Weights of a small GPT-style language model, trained from scratch on English Wikipedia: 162M tokens.
Each number is 500 + 40 x the weight over its row's rms, rounded and kept within 0 to 999. Layers, rows and columns count from 0. Numbers have three digits each. The size before them is the row's rms in percent of the matrix's.

# layer 3 MLP up, 768x192, rms 0.257, rows 276-300, columns 0-191
090:460445438584521435527487479501472543479521519559492484562601549435527555489520465550492499485534503506503452509466505610488480450583498492469508499463566481495488442503489503524490510491517509506486515483527432401523467527526581525475457519506408479491515435559481449458539474509469534544412498455501511524520431495492465401498566496469587530529451591498469436482407512415511481534523510476517522521519507501459493503488454496508451503542473464486493487559446443513505509481514490441520486522472505562480522547541430512539518513602564434543492518488480476486522595505485541499
085:554437425479542550432464449533421500442459482485502492514461535529540507533497495488591498501478463500512468442476471421529534592487418498434460414499524488532530472501547432538487533571539540532475515566543420547445479430486482560466547501543496470514505542465498562497550554462540491502437485494479478537536508472502509433523478522526459477446502515495567530502456524528488520497482499427504502576585530529453464475489485439447543495524537463444578557556559446512524498496503535499469537515529482482448478501575399494481521491498488437463534565527475470461488560533483539532
093:468490403540487502540544451466527470483527488458468438543507488498523493456462573478486441557442464577491509528556465452505526524479560507483519524496572516494492549558500552465510502527490538474436470515509505515511515523448511570494483547500500455441487495489483489559467488490497566520504496498488517443504570419499464465436529494526488456574447547488520522468512493538507540489603510489461515566560603527591565473543445538527504452567446484599512525448519557463487563504467470408521479511464483497576486454519518465488534458502456519504419518579540534474516411517487566492
105:401528459514474478605542482463505448548463486463569442531441506496511539408496427451533508534477482512515481418482505468458589475481449524474489490488457490408465502567497543434570493544389485428499474496460445511401514477521520535533557448504504430502488455467504471534492517527495465470498511401555435465554514506487527529553443465524530531482510459490568525521487515456526505490494438469533555473502459471571495451532473473509488508495528480547628479518455472497508497463498568564507499496546445520503508518545438522457534513564542494459537515470501508492492541510505487491
107:457452456485442525492480412394576544505526526503576429514506476515476496558480562467466434521446526474527530455468500513517513484531532514493484543532598494595503520480462502534522492457557494482502423543471465509496505474456419477498516590538497546494493498495473434501444576509522499484535457450448597455503551538455457509485487543480498562503526559524491503447500503440459543488491517493518506462531477541461554595483497494508574402538474541555512478528554537455509501570494578536429498575497508482485494510451488486549528577489504529530496498580507458538488557463529481526
092:518602486444472432457478476479517485475539513567533551489430501478498457413520537447456493502471455542521537575506497564482518519530514549460443463430523418509495520483522543512508459546506484485462502542439546496521484529502465537492506557493459527482551437527484448487559479462463484570564487464498489524487492558524458653490527542521506517521541456513492567568442527477513530529488456442485444492492521446452507493445453522518420484499530512509548517477484522506450467542531444474455519507543472532564504499404505459573538535512495490546493413539561491593545449450483495459
112:468476526525569468492494501462543470471495494505533532474526527510485472454515501546520538503552482622504545427518482431509464545499483505478613539607468479425549547482419469491519534462527516516548403502558545554529475532554483533510466428530444496469525468482485526537476559562510504546487473502491440554479508473437480464490449488443595446478503492493463498514481459485410501476516524510468524493493481516463498441449366462477477554511457477537487417528477473480503543459474544518531496441461500537508514544518453527502473567467479499442498528504460441525541440537480461583
107:518519500498523498549492382491533509450480486488543556546476492451530488487462503472428560467486464557447529518475416471486515434493492540484399470453498503534480473463506495435564530501534470512490483518485520566504460525555473501430590464494448481540464499464537535459457450498602523498454454528453476540561502460516514467461544474524529467502531500480612507545486488550500496499557522596492478519383484389484430546431517493510488530510553470542516562524538476485464472507498542536521573483512504429428524448505525515538525533478445467480494540492552498512431446459505513476
110:507550484514512491508523562388505468549570460526516502518466488466596487489489436497478566444523534564488517536493429535542513531468479447573452587408537447466437498552488498525525487407466579479564518504521563455581433538462501530568482519447531514457465533451446498493455496511462465474474580523461498549451540428569523517469460519473514447508475533496492525533497455547521568436482516547444463499511561480487538477472521466473523469511503464549488503511482554483476472501539461449531471524506454523498497561527522479398496532566559515552454478538468469499518537527517466461
097:486476482473538578508593507508456487500539397532494553573508498512536474524475469514547497500502558527577507452516487438542554538407538512504542463435556574546497516549499469452450497480515482469457544517468455425486484531491481522511465544512532503476544517519501528515539480511482509462517477507464532474502512563535500425541524511535522502449443408514492471460464493510549409497544443487517424505534509481478480574486529487477494537556560538471455404547491485408452534497503416444549570500507465479528510543508570492440496585522521540527558511451507552587423523503503490514
102:437456430495443461434499573516506511529495441592468460510482507539564479549505505497428457555477455589404444448460476513572442476507505577479491528493514529542507409442453515469497530489473459472433518477538537509525570465523523513442528461525500486503472532532484528533465441570477490495489517467496497499539488543482511534475532453402518492523517412502506464545515446491463524515494480478483499489531537494538552490505533469378493475512515585437505510468480586483497493495538573459500557488476494574529478490503471530445447466409515464561594495466493558491528512502465487527
093:543518548473444470453560493513509470519546530532470495525436531498444513505568536516462515472494551486524464490520507469497479536438432480528478544562502486413428567497513461511466437441453570549425483478521529457409513495581504449508506467462535514565445527459467470513380522515477479449398412523510523537548507493521469504443510470473461491499508582538567525509521462512416442472500584447500474524479525487550504514509471462470559505582479548478511509504495426476520525433476516483457434541467483512498460501555550497483551444493470487481517460520450435457547459451480515478
095:478592590494456531488478559528510516479483469475522512469507501458468554522481418480499464477527512505503453540451541480475492455611445492483570494507494441534491486446493570507535471519577547494489436555596515467427485479526540458543504519396505467453532504513518443478518543512566512608440459502525537546489518492435553475495465550513487510562503543516516507582511499546466544441464514518502523507531433492472530492519552505462517505537510467416559495491548551444508481545516478512464494516454487433585461477556519516492478501517462574470411451486461441506488534510489421549
102:554493544537543538493425574486466491456535472473494502596525451508463494528472423496477513530534495544484531513492530460493454574535472540500467553511450481487503509501493475524563543458561501537490503471599523521502472473544487480418491518458536567546546559485486553495603498521477539462486523442530424484456417481496476525504475485506541407572521457540565471459505430465543464388473483457502439547620461560461514518457458455512440505465463528490503439464522493447453510495546498489477548465505489522480498511526521503501509489450393461508457501451469513469483498536427497491
113:468524441512512508475456517486495553530422499491525567531565482453530553372522516537523518500487465532508528559432534542510478478537462463543521512437496519527497465523515501465486504439426531494563548475462489480476613542508480504478539526481495561495530533483543509498420505476501495425522540490477506474492497481506464419453513434527507500480478499443567511499551543442490455555484571562537537496485533419555539539533462499498556507443518482542442404534481474523433431517544492509502498541511498492476510529552371424493529499479467536509603512484527530550425550509467545500
091:442415457505494496459500517524554527463537457569457451526500508510527490473522519540516525545547493411480463460468486500604494502461557482504452497526494505510521523473455497622500543533489559530491528491521523465472508460436497573535489487463522557536521464541502468511457433480530497548388507552508445489546522497557543538478478538529477455484512508442580513461485476548570431523528421466563504493464532483497486553530552441601566461567494506493478505550494514479524527491400462493508534491480472456564508556499479449508518578385478483523451528492447490482525558498452491522
108:503594521453494484438509422529580559488507501492569569524466556531505440490442507478435443427493508452443506551530484540497491454474502496496496564467540471479461483523553513500438520525500544560547512470468514530495499534528591435555453462442425521452472484475550501488499517453483565484553477474494533499486618493500455503420506464467526509508493526485488556493532520527575511547536429542511443431450536458527475494503483418504555488559472467551447534499517462498476442500485514533454617454483506517470502461478567498482481539471465478589501554525564507484448524519527483539
084:430543493489544451491458490504472518556530508523410422505526450477464548475503524441447497474533458485453497501500522489561479522506470458576523551510495478485493536502516422514441547531513549528505500514548548519502549506555535543513537494492408544544497570466507483528493532487504488525433434511499496513489516557526541474446484492479497416519477474496537602524483529511438521549501518448479522527542574496446496508442453393454562551519463547548477494455456509515562512479517534512508527486470429484508502537558455553518426414477432437527519454502443450489368592496483482505
106:466493591494468442605582560530484446480510549510463460560472533449480474446494481483515482509540525477576503539474447551484480502516441482501528527572551434526421537455516505488512510470484530494524509481554512516437570526455538565499503511476524474554529516521455490572470542464466510482457449480442436463490543527500500543467453455507509589527509468488535486496502510504510503509522408483531497469492495559482522491494508455489584550506521498509565540581526547444551563497519488406463530498515437498546536501496441516493519497488555543495473583512539499460590423493568462391
097:489526477482542506459493489494525480567471496489480530506553487491539521575479483503447535496472544437545401488528597497503440494483529490456577521481518508525414522510483523501525457534485524507427565550524470475474465502494471464525444518507498467513558558528482528498510553497478463563493564519489507457527498457505493481471487516511468486467483543459453522566475512501440485550515434481506423489403626430503581449527482484525498470487519543482423443463481532529556549521542540461520599462547481471441488386495401551454494446524475443503498486468532565453550506554460527490
100:456531520556477475421505561481509469541467459499524472533445398484473538546488450478535536453487451512562517491527505457469464453447470614555487484514444506496586524528514380461537410549577505509491515499545472586529544462504473519413475496442510455486546505512483483515493493494472482491412469494529515555512564486513488474473499479473452467544589496470464490500488499535506507491494459504505481549509466504533501507528522520476559456479428510584450453568486468539466463507471500560496465501484588485509533512498518539602484425565456498544517507523477537555493493449515579573
092:523518500531503537474489548488516572506488472480505548460488493530512474504503509489491467554527504479541520447505429579470498499531477512508471524448503515482563429565500526497475501487426502558439473509577430581474528519467494471515528490434550517436462555599455560517479438612465496497504507449535474401468581399496454488467507465516512515526456488590512516520479481462489467551500553508466604497463483502553438655492521518530498544498494511494449563448532552528477513520519514528512478482586545534498524478498456517428521522509520514555497465531453529540522498533549520523
095:491540517462535454452638521536581500502494555438600509523530487504532411563532450502521492538484513544471547418450510566445493487458560526517526510507517464474513430485533526393545496534490531550463512547553482480518489522483490449544459513481491496433516520493532494486530442527492517484487486514475489406476467440501514547534530532490512464438536527444524560509483528539527428554462577487528500442527528504552420543568481520449477460436572528515510545582464520501469480447509505464478555490548533487527523480491534467541434521523503517471465482469542468514482450506608480542
097:538472483491505554528510488451509481534510461459472467560541501520544532551507560563520507535514495521518490535513411446550468496495596517504492527465485492532501451427454597438450464457576463488514504470568480510535594511465525509528472473454548570537492574507565506492504422454478517535535543451563506476506544476520536499497494491480513471434426516498509475516504447577492485487484494463535466556520474437491493516521493488500565567525487572578526496461449530528490483500410440445511503547493539509551528441518491512474518469593487507513479435589553385573484507556489509453
092:542519493512519431554529474447482476440454482499477554466487499477485447474535510545479438511487559515512511412418490516486519455571530478476506527483559491513552473493528521553512470464509434534554533540480487562533528462480442522422493495482601556456540603446458448506469490448486615550433588561524529542454523478417533455500479610458500510514448476482571433511543497468487473507497518485501500501566502480559478515605525469499521515523517486501440506571452462502496481502517490527565446501494530468493516552512501498568473549448445520470486533504539533525447463498510563487
# layer 3 MLP down (transposed), 768x192, rms 0.232, rows 276-299, columns 0-191
101:464435481511518499532497558450540468468468442490484533506534477549529471418535460502469539439413489530495571502482505440497476492477483514453491493599494494477493545526446472511558570411575443497514408486551500559533593509410524502561488472516521501519538494450515527473481473489498485422482461465466583510549506465447497551488431509592489531507563479492549462519493466483501470454521465479571597466536496545525509446499423505535423465467499482497529524573530512438485588472521482524510470513534474500499501508538510510538465514514572519500508504511568519476485458414529413498
101:470474473515491506488499493526531504492505506566476522532503427511568528550538504496513394484481504498488433545517536494556522594466452481475521495497525524520537445536546476478482527548506533515573414485524510523534496484521535488508546514568555483475527535514462638485482488446458522474526508562463549524484524471555496440580561529484508618462503421483530462443526513494465538493503504473421486482490510564505507534454470475529494478462448471477516456528493472509502561424529479544483557444537444507527497568509461505466489520609523435489494550487490510361436506508432528556
099:517472483527553521504542481523521513529486577486541460575578462467561509520487446503431457552469494477450508485501541457490505472475472546526569547498449518538435525545501471502498494542490510525466443494534486494548556479445475554437505489517561480558565510394510506531551543555567446555531456488510449511555522465537497513522565513519495483515528513418417462492494560537490474489491557469501491522563471543591554503499525486488505494488559561497559483504472482421508568525542506497543532433473460558539496534420544520551438492499595445489579547530498408483481425515508531515
103:458529492480503520503510497452507510507512491481417487556529516496532598501477550503465523478461479468515496433551528542483545546548447443524456489409542489441497539587509480469477466460531426453477441524490506533486531526542561467456501447462499474480542418452478530479492501583482480510464438522588432469436559509501521551536476489466573434569497500456424512463558507499475481495553506467539493510470497509549503432454552474412520428550526511466516487541411504469612438506436482507518497503497452506474497474518441535552579539476523541502528524479474460509536521457529447441
100:446461518541521514532472466473528566461500516553480453515473518514574523501455572514509512477455508501536483475519437556498564556458532496487495569425488500555487520519537443521540495571472508491546520505552516559504532440579445504533481415561502483443498508560470465470476568523569530572479543494438486417493549582489533453561534566489463484494478531520544501486473513509476542464522603612536502511567444447492539478514464490558532502487481527492499486490510527490609448499530575525525492541475515521491589536493534519543464557538517461457480510507558506519559568541554479529
097:547527520515530548532423474576497554487473438531587528536521553437509533550556529564530501528571527503517523552523499503433547536534498562495464505507478427542489498421525416507478511480513494514531512475497487503472520530447474563486450511494466465498550549517427475497483458487519493502469572515543474465542470554531557499460455502453450532530548497522527497433477485446468515499550569469434531496437538472488524541451518544507579430487532552517511454458566477520493458524520511525532481508497454541467596524514552467558589481510514478554540456464393463562565439501435502556
107:458543503523515525427475505470499453553520484447472483614438457480566491433462492495506517439581437478454503467521424491461456441480473497543439522478550464495510484470477454455461480447453553528512413425498582492470486500483550462611533440540445556426556511465499500505488508492518556480454480509510555477428495474479512503536491528469523482461510504549564468511503563479444488536468469526457520529511519551531507488482419541401519454379530508483537515557479528419480469485492488477479465482555472467507472494450490536540424484511530507550537515491450495452533480516520505436
107:503478495390510567586536490441509555488540453533495537556486541496534532514503438549507491429497499636492523477536476557511474458517509496501523419511491450524441515470539517460504559449492525533521485558536486459477515611531609486486499472562501488460513464439581556539531499474522461516576511501493481531504499481545557520495459506469487512466420466483524504498507517563489537565557421534461442492474460577543449505519494526565436505459497478589521571518534465580522527485472480538486506476536464531509454527480575477543490478503452510453488534517550499512445520481540456479
107:465541450491499473582508505514487407516522506578500524433434507490453470450503499517537494497472474459509521517489582505467482497594541474501482456476486490537503468480465483565549548512439500523471430490544444528396509588439531464489478535503520446495506447567487471552468501510516485529511440541463471460474433482444439549542517504456545545523456494573488469556473654541546510449471539533453519534477496523500584496549453485420482512541479477454514483493435467556457486512545418544463539532526466431445491517491575460514482535533531505497484539492482487480456523554497498500
103:471451492516425533457540534496513453512480517462444531489554496491519455513517530502457510540495483468468522539446498501436505513534474440487513553469525520482600530498507548494457537458515536513481424508496440481610531518448538472537486434464436486502497455571550444516438422450482484492524502467480469476381501502501436535454519553451461488453441478508605524520519471466507553513558488497431523484520436541487528451505476535478572535495478448491573513502482453512479502464547451487464523461640517546478518526496485581453525479479604433528516469517467476561456519476489502479
103:502502522452524414502444461475453566506568493515538540522463497479502511530438445443500491539448509581527482532536517491508504497514564468474468522527490470452486565480437504525505554491492467422496417538561455527471527551466531494484495487511477464531523456425512465480478536453460517470492499427528436484535476517521506496520488539514414450463448497490495509496490506493466495534505531503512497528509480444524465494499490562608520578443472462467456512565449619486440484445570521565474608482497427511481527497491545482405548520468523458523531395506518537485447416506437550473
094:539478576453515485469479484451517496472530474463485516506444510432468484531503486451411431497561513602479508514581539534477549550503480498503586529536513539559484500444495488524476528494489573479489443551520499479480507510517466598472461620499460438524508468452563499532565432516518517581474563434433502491479552430542515555505487557528496467474471489489508485510481525478599523484468545525462544466478522493509505501475447517513486564450530481484537479470447537553484448500501556500533549443516518419564451583457505489464471500506503483501473390471503512477538577452484486522
095:522485457522456511477491503471498494440493568514479440480490493518517444465499549538506575437456498482580468482520533543439452544508522482446438440453543559512501507543534468354439505460502515470505478487424504487411483465570444458506521552521455554499485469458460492520468497544448499433512494501503492533469493441509450436524541479591532574427501401506459522481501516504498493506497517488559431544522514545528430537502479504489444496561458554506486468448531489459474431531499431488509460490560475587464497473477528432444547495503527497467548476456576512488557558534516532475
103:475551463522528414467485516507494497427501459475491488550470497508506430494539475461493541528524535432477503457413503560460545495578536425566424500492503516512614535527483413519525451430463454522550417544533430570494522571515539539453512487497501501430439482475511527488476434563488452494471468523578442444513523476486511546435450508448481493542466546561502453472532488488563498495523500516566464470507506507539460507462436430509476458525492514537493469489425518545501485486498534466462508434478487466480560505419528551454504468489525484511481480442498414440553545489474545509
101:450514458449476502478497496516474583473503473476524490509548485502459518536511551497504526508438469505508442518512517572494521487557420543484487491520495566521492445524543412445491535550438522438511460503483487522503545481597493504483433553474467534481503494505481522481442479585469563447552535482526492482504493502454511550466382488495487550503597511439551466505449417456521526476495515520479487543552574511456519561556471505463471500440562444507529505434494455602491491557471589480537511554537552484543498490523529493481551434497454583527556580578530525486454539517501513481
092:493443599497469528483468511518441509443485429517470464478444476472499521548491543450550496492492465500511512502496495518482511562467548546592496519518489497511478568601475467482545565475486546446578437447557546481458503499531453516565489594465496496513477544585531481450481498492433490471493443457545543474508472491505455515517467501486474500521453454502559517545506493456541469503581505447514494513532446480522494504497500575498499487514553467449550491577487548466588511461461450525486442567530517443560477496423499498411428538578538469415523481489518501485444537419463532462
109:477548467442496458523538492531474493424554482428490516469405528546495464481498463489523490494445519500428475481450522536452532461492460492553491466493569520466524569460499499478468519537563452528496449465474506483551490482475560481498429467560550478546458470521535460430466563486520540508437513483518418460525511530436496515437478535476470488510460454501474520508384394503530522521483467523498409480505486550543545500441466467461524437490521458516497511540425450509448510530448453438527484529544591423545425477546448510583504498522439497507487534448472481478503518507553446439
089:583524449484427492506490464517497550512556512514548491462458529469514456481524524523496458462468480532496576480509544470485507521522387619513543480483471527509494532432471533540522480471520443527545495592542498443439518435488512500483496594470551516550443547550566519516492506493463558498448486433463506503520513446468594564429485487472481448435528508503516498508533498530504504488452495535495507447558459499435550473535456515474527574454597435514534521471442445493484507519475542504500442493547484512552501455498468447348476432502530501538489493518466516470515476532475471476
101:465494455502510518515591473508461451544460560546410532483531514499488437541501510510464507511465481515466435493485504471557552480487491480499504471510501486423480523508456482514492513476488503556528519475520554569489526533364527391556523448526458535541482504478531553516436583543498575455476433491421474480490505479496478440460551530517544467483524498567513524493435426563488558498531469555464485546490545432565475520550532451431473463555527542518526590485574493455496498508544542549536455497449535469492491495519446503494521449422473543563490546465480511468528541565555514502
094:480474543475489465537500445568491537444527497568419512409460561490507549573505464501497491467535511563499554533488473553521454532408531502448523495444483582481517457470478476461448529571441452498466433436518477499500483453615560502467504510499499443516530472513448485501521536502489585492513462484458481477473534547450502505557515501592499567431547491499507515570534427459555510508524491486525489495459469512488469524501439505524481480550504453547470466484503438533541402499575475528535532530542511486518453429519484471444510524469483509436521536534490597609479526492478505489
098:491514451451489491518538493532535448472502566551510438498531534544503545489542483575423485487496560522533497553516514449507500542533508543465508538473506511486529473501545462435547512559525456607447498442555440501507540480462510405536509543468554522441502515522579501561488522598457441513499545520556449550512410610463436517510449556478448464469514480486489491496454505524534484523503579481504506425486482521536494523473562463415428506517489509551463480497453456492526478508432565504477549602522470513472514490419454523470509497490486479507552534472448478422468550492491495515
092:520504512458472560514503480422477457447561493475498460551482498450519491491491502500500523509505547501464492487585529526536585512465563492512435502540524525542464451489490536479480488550554465476465535500503590468488453444453488507528502597518480370466507470522544450536503496498486510496552478523479547536490491503556441440506487560471514547502488532394457466531493454547507505471452459527490469448591518493425587439475496554463551536601461465474526536562527533467480512439449525497496537588501510481537534554479497462498520528534477499563523526426515474570527449482420574490
099:469439547430478533538479498439472505546495508471503500444474484513550447561484445426417482497490594543440400459480475550488493498507547565536522450490526445463568480444512528518537455507542465498496532478477544525471558507542461558476512486517505493524422490508505466528528495536485477456499528457482449511474464534535483499463603596528386515516507444446554500452562451514462417492460446486480557508569457455466522488467430455511492512450490533486512509592504514480539530502485556535500555398491513508480517445480587515525504543553535504519511487476460485536472488560554508498
096:437583552504539518504588524549523498460544465521499517486483484576489525469460530443507554477493543420377542497506500526483547475483542480471453466506471542488544523431548507433457513499475569493451492541388521498528543465522517501451482467515406421494501537525502495566471508500450492576479496556453587521456446497515501476495529556521522439524474520454556523476484493535465525493499483462592502434508458516548502478561457511477566594501535500497522502557514535532508456475529493475512545528536522519563491436505381505534481468491485550425553514550484483562482490514497547506
# layer 3 MLP gate, 768x192, rms 0.269, rows 277-300, columns 0-191
089:487451605457449438569441492444546483482521465529437537519542468426548545517465468487487503527483543535517475557556556544477515476473605514474518465520518577471541563530454472506528540410448504509543550474505498479536514563505497506468453558436492555441508565471518453505438546540449501493504467410495566494556483469529535543555490497486521499511454505514488441502512511489519444527525552504566483486514429528510545523493496465530543532545401478552504519449526489469485481462521475536497484496415436533470458497403518503564496470439483539522448449487501546538537501486484476405
094:519399526537533432523502462528499579527537507481549504552514452408461487521489457445416486537527472482497490502544507431513570485489501553480499521494455519494530477476481531487473461462556524501435497479499460511563523559496503583538490497519550547392503541487473522503469469465486514501526485438544611510497389525481569559508457483450583451558477458529551493520531483529580498543528459505468508515468535485551515532539516527511507478519465497543544439532525485474524504540534532467387498547453522492482545508558551479413493509553600508475481512520474503510494447528587471542
103:483437431470488472528506524422520499490557457497530542543432538480465535545502564536437466490543501446543456425532453542510571422478523534490529472508580480411524569516502532439476492469479508511448489514543483498439509549506532468531571499462537479440484481529468481482502478493436498491446508519550424496525569530511600545524469469458504485498486463440580480570500478468459474507560454523528490432460492481521467455476408512488476494511545548516599519530495544407512531472511558497540507546524542558471474470425445540449481481500549488482526486522468510476571510554581520480
117:529511557530472476492441475536463454519521491581504532480511512523467425503430526505510456485385458512465490538558546533417541571475448518505559569401464520509462469471433501487509544512595496486459518494599475416485495513507453583435488492499457505517476527509494435436529498523516513532565531455473436502545465471537520571523527511540489505536487506581518448457453461509469509551540452494481435478501487487548476448561540533489504478473500536481495508533476533494414490495513441542518473514523512536502406557497478492507550508516475454482454529489531515447580525615550509499
089:525537489494489432493560503554546452515534587510505522512442463461472418551532612422474503552548455532471498469420493532484498455487555557439399449475469539532487495498446480498469489524549468546393567512516550494469538496483477488529492566427428478512542540512449470453461483499550491540518510458508462519430504557467489515483501574510530536465499517541457533539525464448467593501562481480505452502461523490514546498442485645470475508502528495499512502465544439506515473545538478429475506511543472505528475482497535497540534464471549495505487441509539452547555434487517471478
110:478439496494511515495537550443491461550434526490605553546486466510498491506510501514466545521591525546447472499450430421527446517467460484467518599543543539423587524454525433524474547466470531543540459498595521495530601510503461521512484514547438495507537537510531501501473468517486539543495440540483423523471485479517534484445523477539497413517512486494464475514634497429522456433523529521541492482496491470448469563526503507517466539480531443590499466497539431510481525450580520549501508441518514536493513497533487498470505554494532527417518543487508522455487457549458491471
102:520544563489574482507509461461476547520559550449531518543435546483557544456516445474455533506460495542500505500542518525478570445400520500464449459508512470496497511460501457463513518538525489526459399568534485574463401552458486551449530508501459476556491501499518502447453520458595527507540465480470512559496473426491567449459531449545562505518510510496532488566478461531471500521520528540542488537422472419449527451473491520477427528500586459489518440512529494482498505527532537490520542487440495521498490450534508493560478535410401468547447497453574532470496478467526483445
101:520486601463495441532564465496537519515469411488462515540514553494544484506501470528411570424466460475508486462433515522497505498505551459519445512507522468419521522531455469557455579479531578473463482508513535526511455551480532529496522497503527499480475532421478503477536484538468480532575540446547466510482502444508482462525487487470562545512497454480504527464471534516509500443460490528435466544441566484503460524397454569497497504495557458503521543520421519502490438508494545439522516520486414555495496516468538488451463601582476535631523494481491448486515565554537482458
102:497484587540529504533441522488478475541541481473473460508476521611448590519492518408498489454443572528504426559501514495498462500478503439611523490487476529542473503509493522498470529549534471481480508451450531467434486470512437457436570495545495541571506509512517539503530512545449502497553510471518534451575483601494462465448465432465430496503521491430479571488488515531475490515500480616539501418475476522501454554533481517511471505495440582500463501452420548526503497475516507480518452516472486499537521484546499457590444495447431471472505504412481489464554491473476510486
106:509446512447561523520479525437507512491452538455491497528524534490561500507486477588524498511519460415435522526492536489432485505442515521529535508494503421507525463563454488521439509536473505462498568512477573489559573470510509479526493523432542521469533547468439484441514565502447491504533456401475488460452496544462499506508497460517605460522501482561481540423490459457554530507512417453543499543490504498426526437556495468491444539473492474526466509534553459572558550541559527536525538538447466515481475479526422492513470512531577421523443511437483432489508547440548479433
091:483442424485523548507495466525519520465531452506503446462531566476482563579465502480554462482467458541525601543501458561438575478492564563467526521470460518497510510458514455532484595564454548459551556511506503481501542456570518550441439529588505494497543559533533507440502452428526498509551519517403467416482395514467521488505556561505489492486471477507450525535524584561516559551498450476482513509464514537504534429479463482568477529429461464505482498468482518491483495530480587484539525471484452474507495476460522530549476519557521504441483522529523450451479509458474466526
097:482477505567455554475562455524567471460511602461504524431538527520585470482482541564454538493471464509466499519497502510533513482451497529482505483534475476442538537478503525448514539518522493508451511525517535508479523482499486520533500524500530477533516603522564528487436510552563501540477535513497531501494501574510536482541492438449510526474492531500493510512395549526539506413564472480493475437444536509535470512529509420469471486500493532489518523434538502589499514556470597469445529485462496424459499443488547508552404546487497466505516443509388436494553457410554602506
109:515477512489516575507476546538452555499438433432460577582547550470458538484436420501478471453483489486477518541552495467488446498497518516416550478489446565488483488519459512458453508591477464552403508491527464531520475491494503499524510547530579595571551474460489467550482511460595470532610437446503539512501557509516554485529464504535522488502504486428433601551480520503526503502399552516492551477466510496442454506473511595455563534512511457532518546522498492499468563463529474537524500563487518544554493497483499499524485533508471492500508513526460514520521546538516469467
100:539509521473488508508565525515517495498529460447529490425481489500533523503545517517490497428532484497472540551461488562404556488496526452510460499540463506465470515569524554568537558517479496459472500568475552378537430481499518452519507499490524463521455546506491407431453450483464532577486508488558491527520536500572488462483493540575493540494485559511465487458446514479541544520538486483492496491609388515484497415495572491528554563426451567544472479497520501498507529468522499558510504511500484502436452507492598480424470492459564488487448526524483503469528415460531558465
086:501391539519450484554490499482476532540435546448518499444539483535475523494481491436460507485439526465497517500504538577455532528525502520450532539521505499471479487503404532479498502493490493462472449483480521502511532474496507500532503485516522460452500495497545597464533643549549514481489508422565594544535509472475442465566468515482497424538499499518484559528508538467501590452487500528555426524500443551445475508453457528481529447478503498495423514447502518531503629534526484487450450503456506501465455500566551517408468421538508469451513442534505528475481510515427527447
111:512532509464557482434499533425510479499518484469549503460435502543565501526575537484457462511455521586504516539477455445505516450506454540477533530517567490510447473525514522445476467493536423563516464503433543439584471494474535395568445514591486479514477518544482486487516549495541546524504493401455521526518486423465491582475460521445502424436524429518461522453498498452480497528534469539537445491504503487483507498500478528429538496475489559490575478481540528481473561512545502615532501494531480486582462468549552517530450468477530504556517410508489539515522478505559488554
085:555530517470519544541482417607495531473575489541445435531534521520466530504490473530491544477414457504516586478490518462559441527488556498544448530545499454524513495485444493507559493584490587528509494559438551490544421452484494538561380499476436446543469542470505457491501514451508465458555491518472517506519491507517527520447541543494495478452472513414470478467511523503501546479507459519543495450504539443409492478482472446466544539480442499488536531488504477460571537496463545384448505481520498484467479530547550517491500510591472512514586504463553532453499510476508498553
110:497577494464474524531553526515551490480488532416529467557486538501490523490547504479517487479601437461493490407487428541523540438493476531525509465561533562472532495535483435515537486516508573563473498507603564535457521516494528527555537531451511453500545505489455451573464511508533502548406436488499456488587555478517444540433497480461507498463475526410495453431556516458488482418483497463487496449515547515553497416484493458464462486489570467577534511555565546412520518461522479489552527486435522489546512537548516466457484503493527520489459532498517498481506510407513507511
097:403483525516459565488513527468455489547462494495500525488501503556536520528535446520561499500548516474474431483527423523481507542483436476489417535481495506492479545527503486537494492484546532485454500515424475542483515508429499565512623486526497531536451490526486546443438444515477518465518411471424567556468523457468532529471515511522580512441486541462419505483430497561508492438513483518470460421590491473528445512473530544498518571540457413419514515509515502500477486464525505514556415504506540527522454502554507580513550431447465466501434497472524498456473501464502539578
102:507518550517446423507501605562475550581477498491535522499524491514504496482521505495530469470487517576542471562506485479430539472485438517522448474504541599509539526502542417418498509513489449519521539558589504551522483470444474517467513505474536497466564511587488512490441466473462467454493439455514495505462489501445511456445543514530454490502598556463490469468497547503454444439481446436556494459562497454514528525489514565508498505534523535560528512490461484496388458490544503516555494522421500521475523517521510582517579457523489501499474568473407457471504497466528585534
095:460513486527474560550541443516480455454582474449438454559488490484525460527560539502497486480514513478472535510545460461630511544446500484513490452543509486429490544497404493494506509470516482508448552470521441466534655485514462446503520395513530503501572499515447577546563466517438431491447583488433505515536468484489517531482507521487510505442508559464538459457514431535490495473510463506521485433554471497576535476479499494491526510571487500494507510523396511494539459523391454481470523491490504491533524468447533469551526491555490470481434481472471479520506537527505532510
086:564470487469450512479453510504479541483476410497424509537449536537542596469466547526472570539545486491514379492486557493492545555587497502453462484539469607513517484524479434477467506533489497572415505577477560566465533532480511469476530516449509540509501452501476535530493507489482457529448474439454459541558506439521478516459487492500484506532460461550516453453478426487475540497520502493539472508514516410488558554417453574498518530532486469512529527455467442521520554491510527509497441515491493498516508498482449475504557563474489487530488524435442520548546504496463625434
099:457491462490494531552482552477464556574526488554449497480454514496511585423523457500468421544536491507506452521495458450497550581500454494473488472487501575517510434547497498516452613508568519616510437518448466590524567482481517452530485522470507473555473478516501523481475511513514482510426538463468437512514561489504476512453500430494521517543487497524500468544490505415598430482410516571565497459531536542452418500476534486502512535518505505481504526560539485460461499506414520545471508482545549427525454484493515494537482515591461502491508520513555565532507556487523544496
093:494518525447475500508505483555540499494462560454547524522519489525467427533523490539496517450479468585520494504540554472453455509508444494513545524469493416475472468495505477471552486534544513585552451548490528476500492505366502493512495468497567521470501535471502503438334542432494553521562614474546487457459490433503462486449508473500497543448524474505494494502487540469477461520509441535580480466463555534485573542481524474515539468468493481597490474496533485463473462568567459519454503533455536598542511460520493504489508534475498502504439560543474535490522498416460532540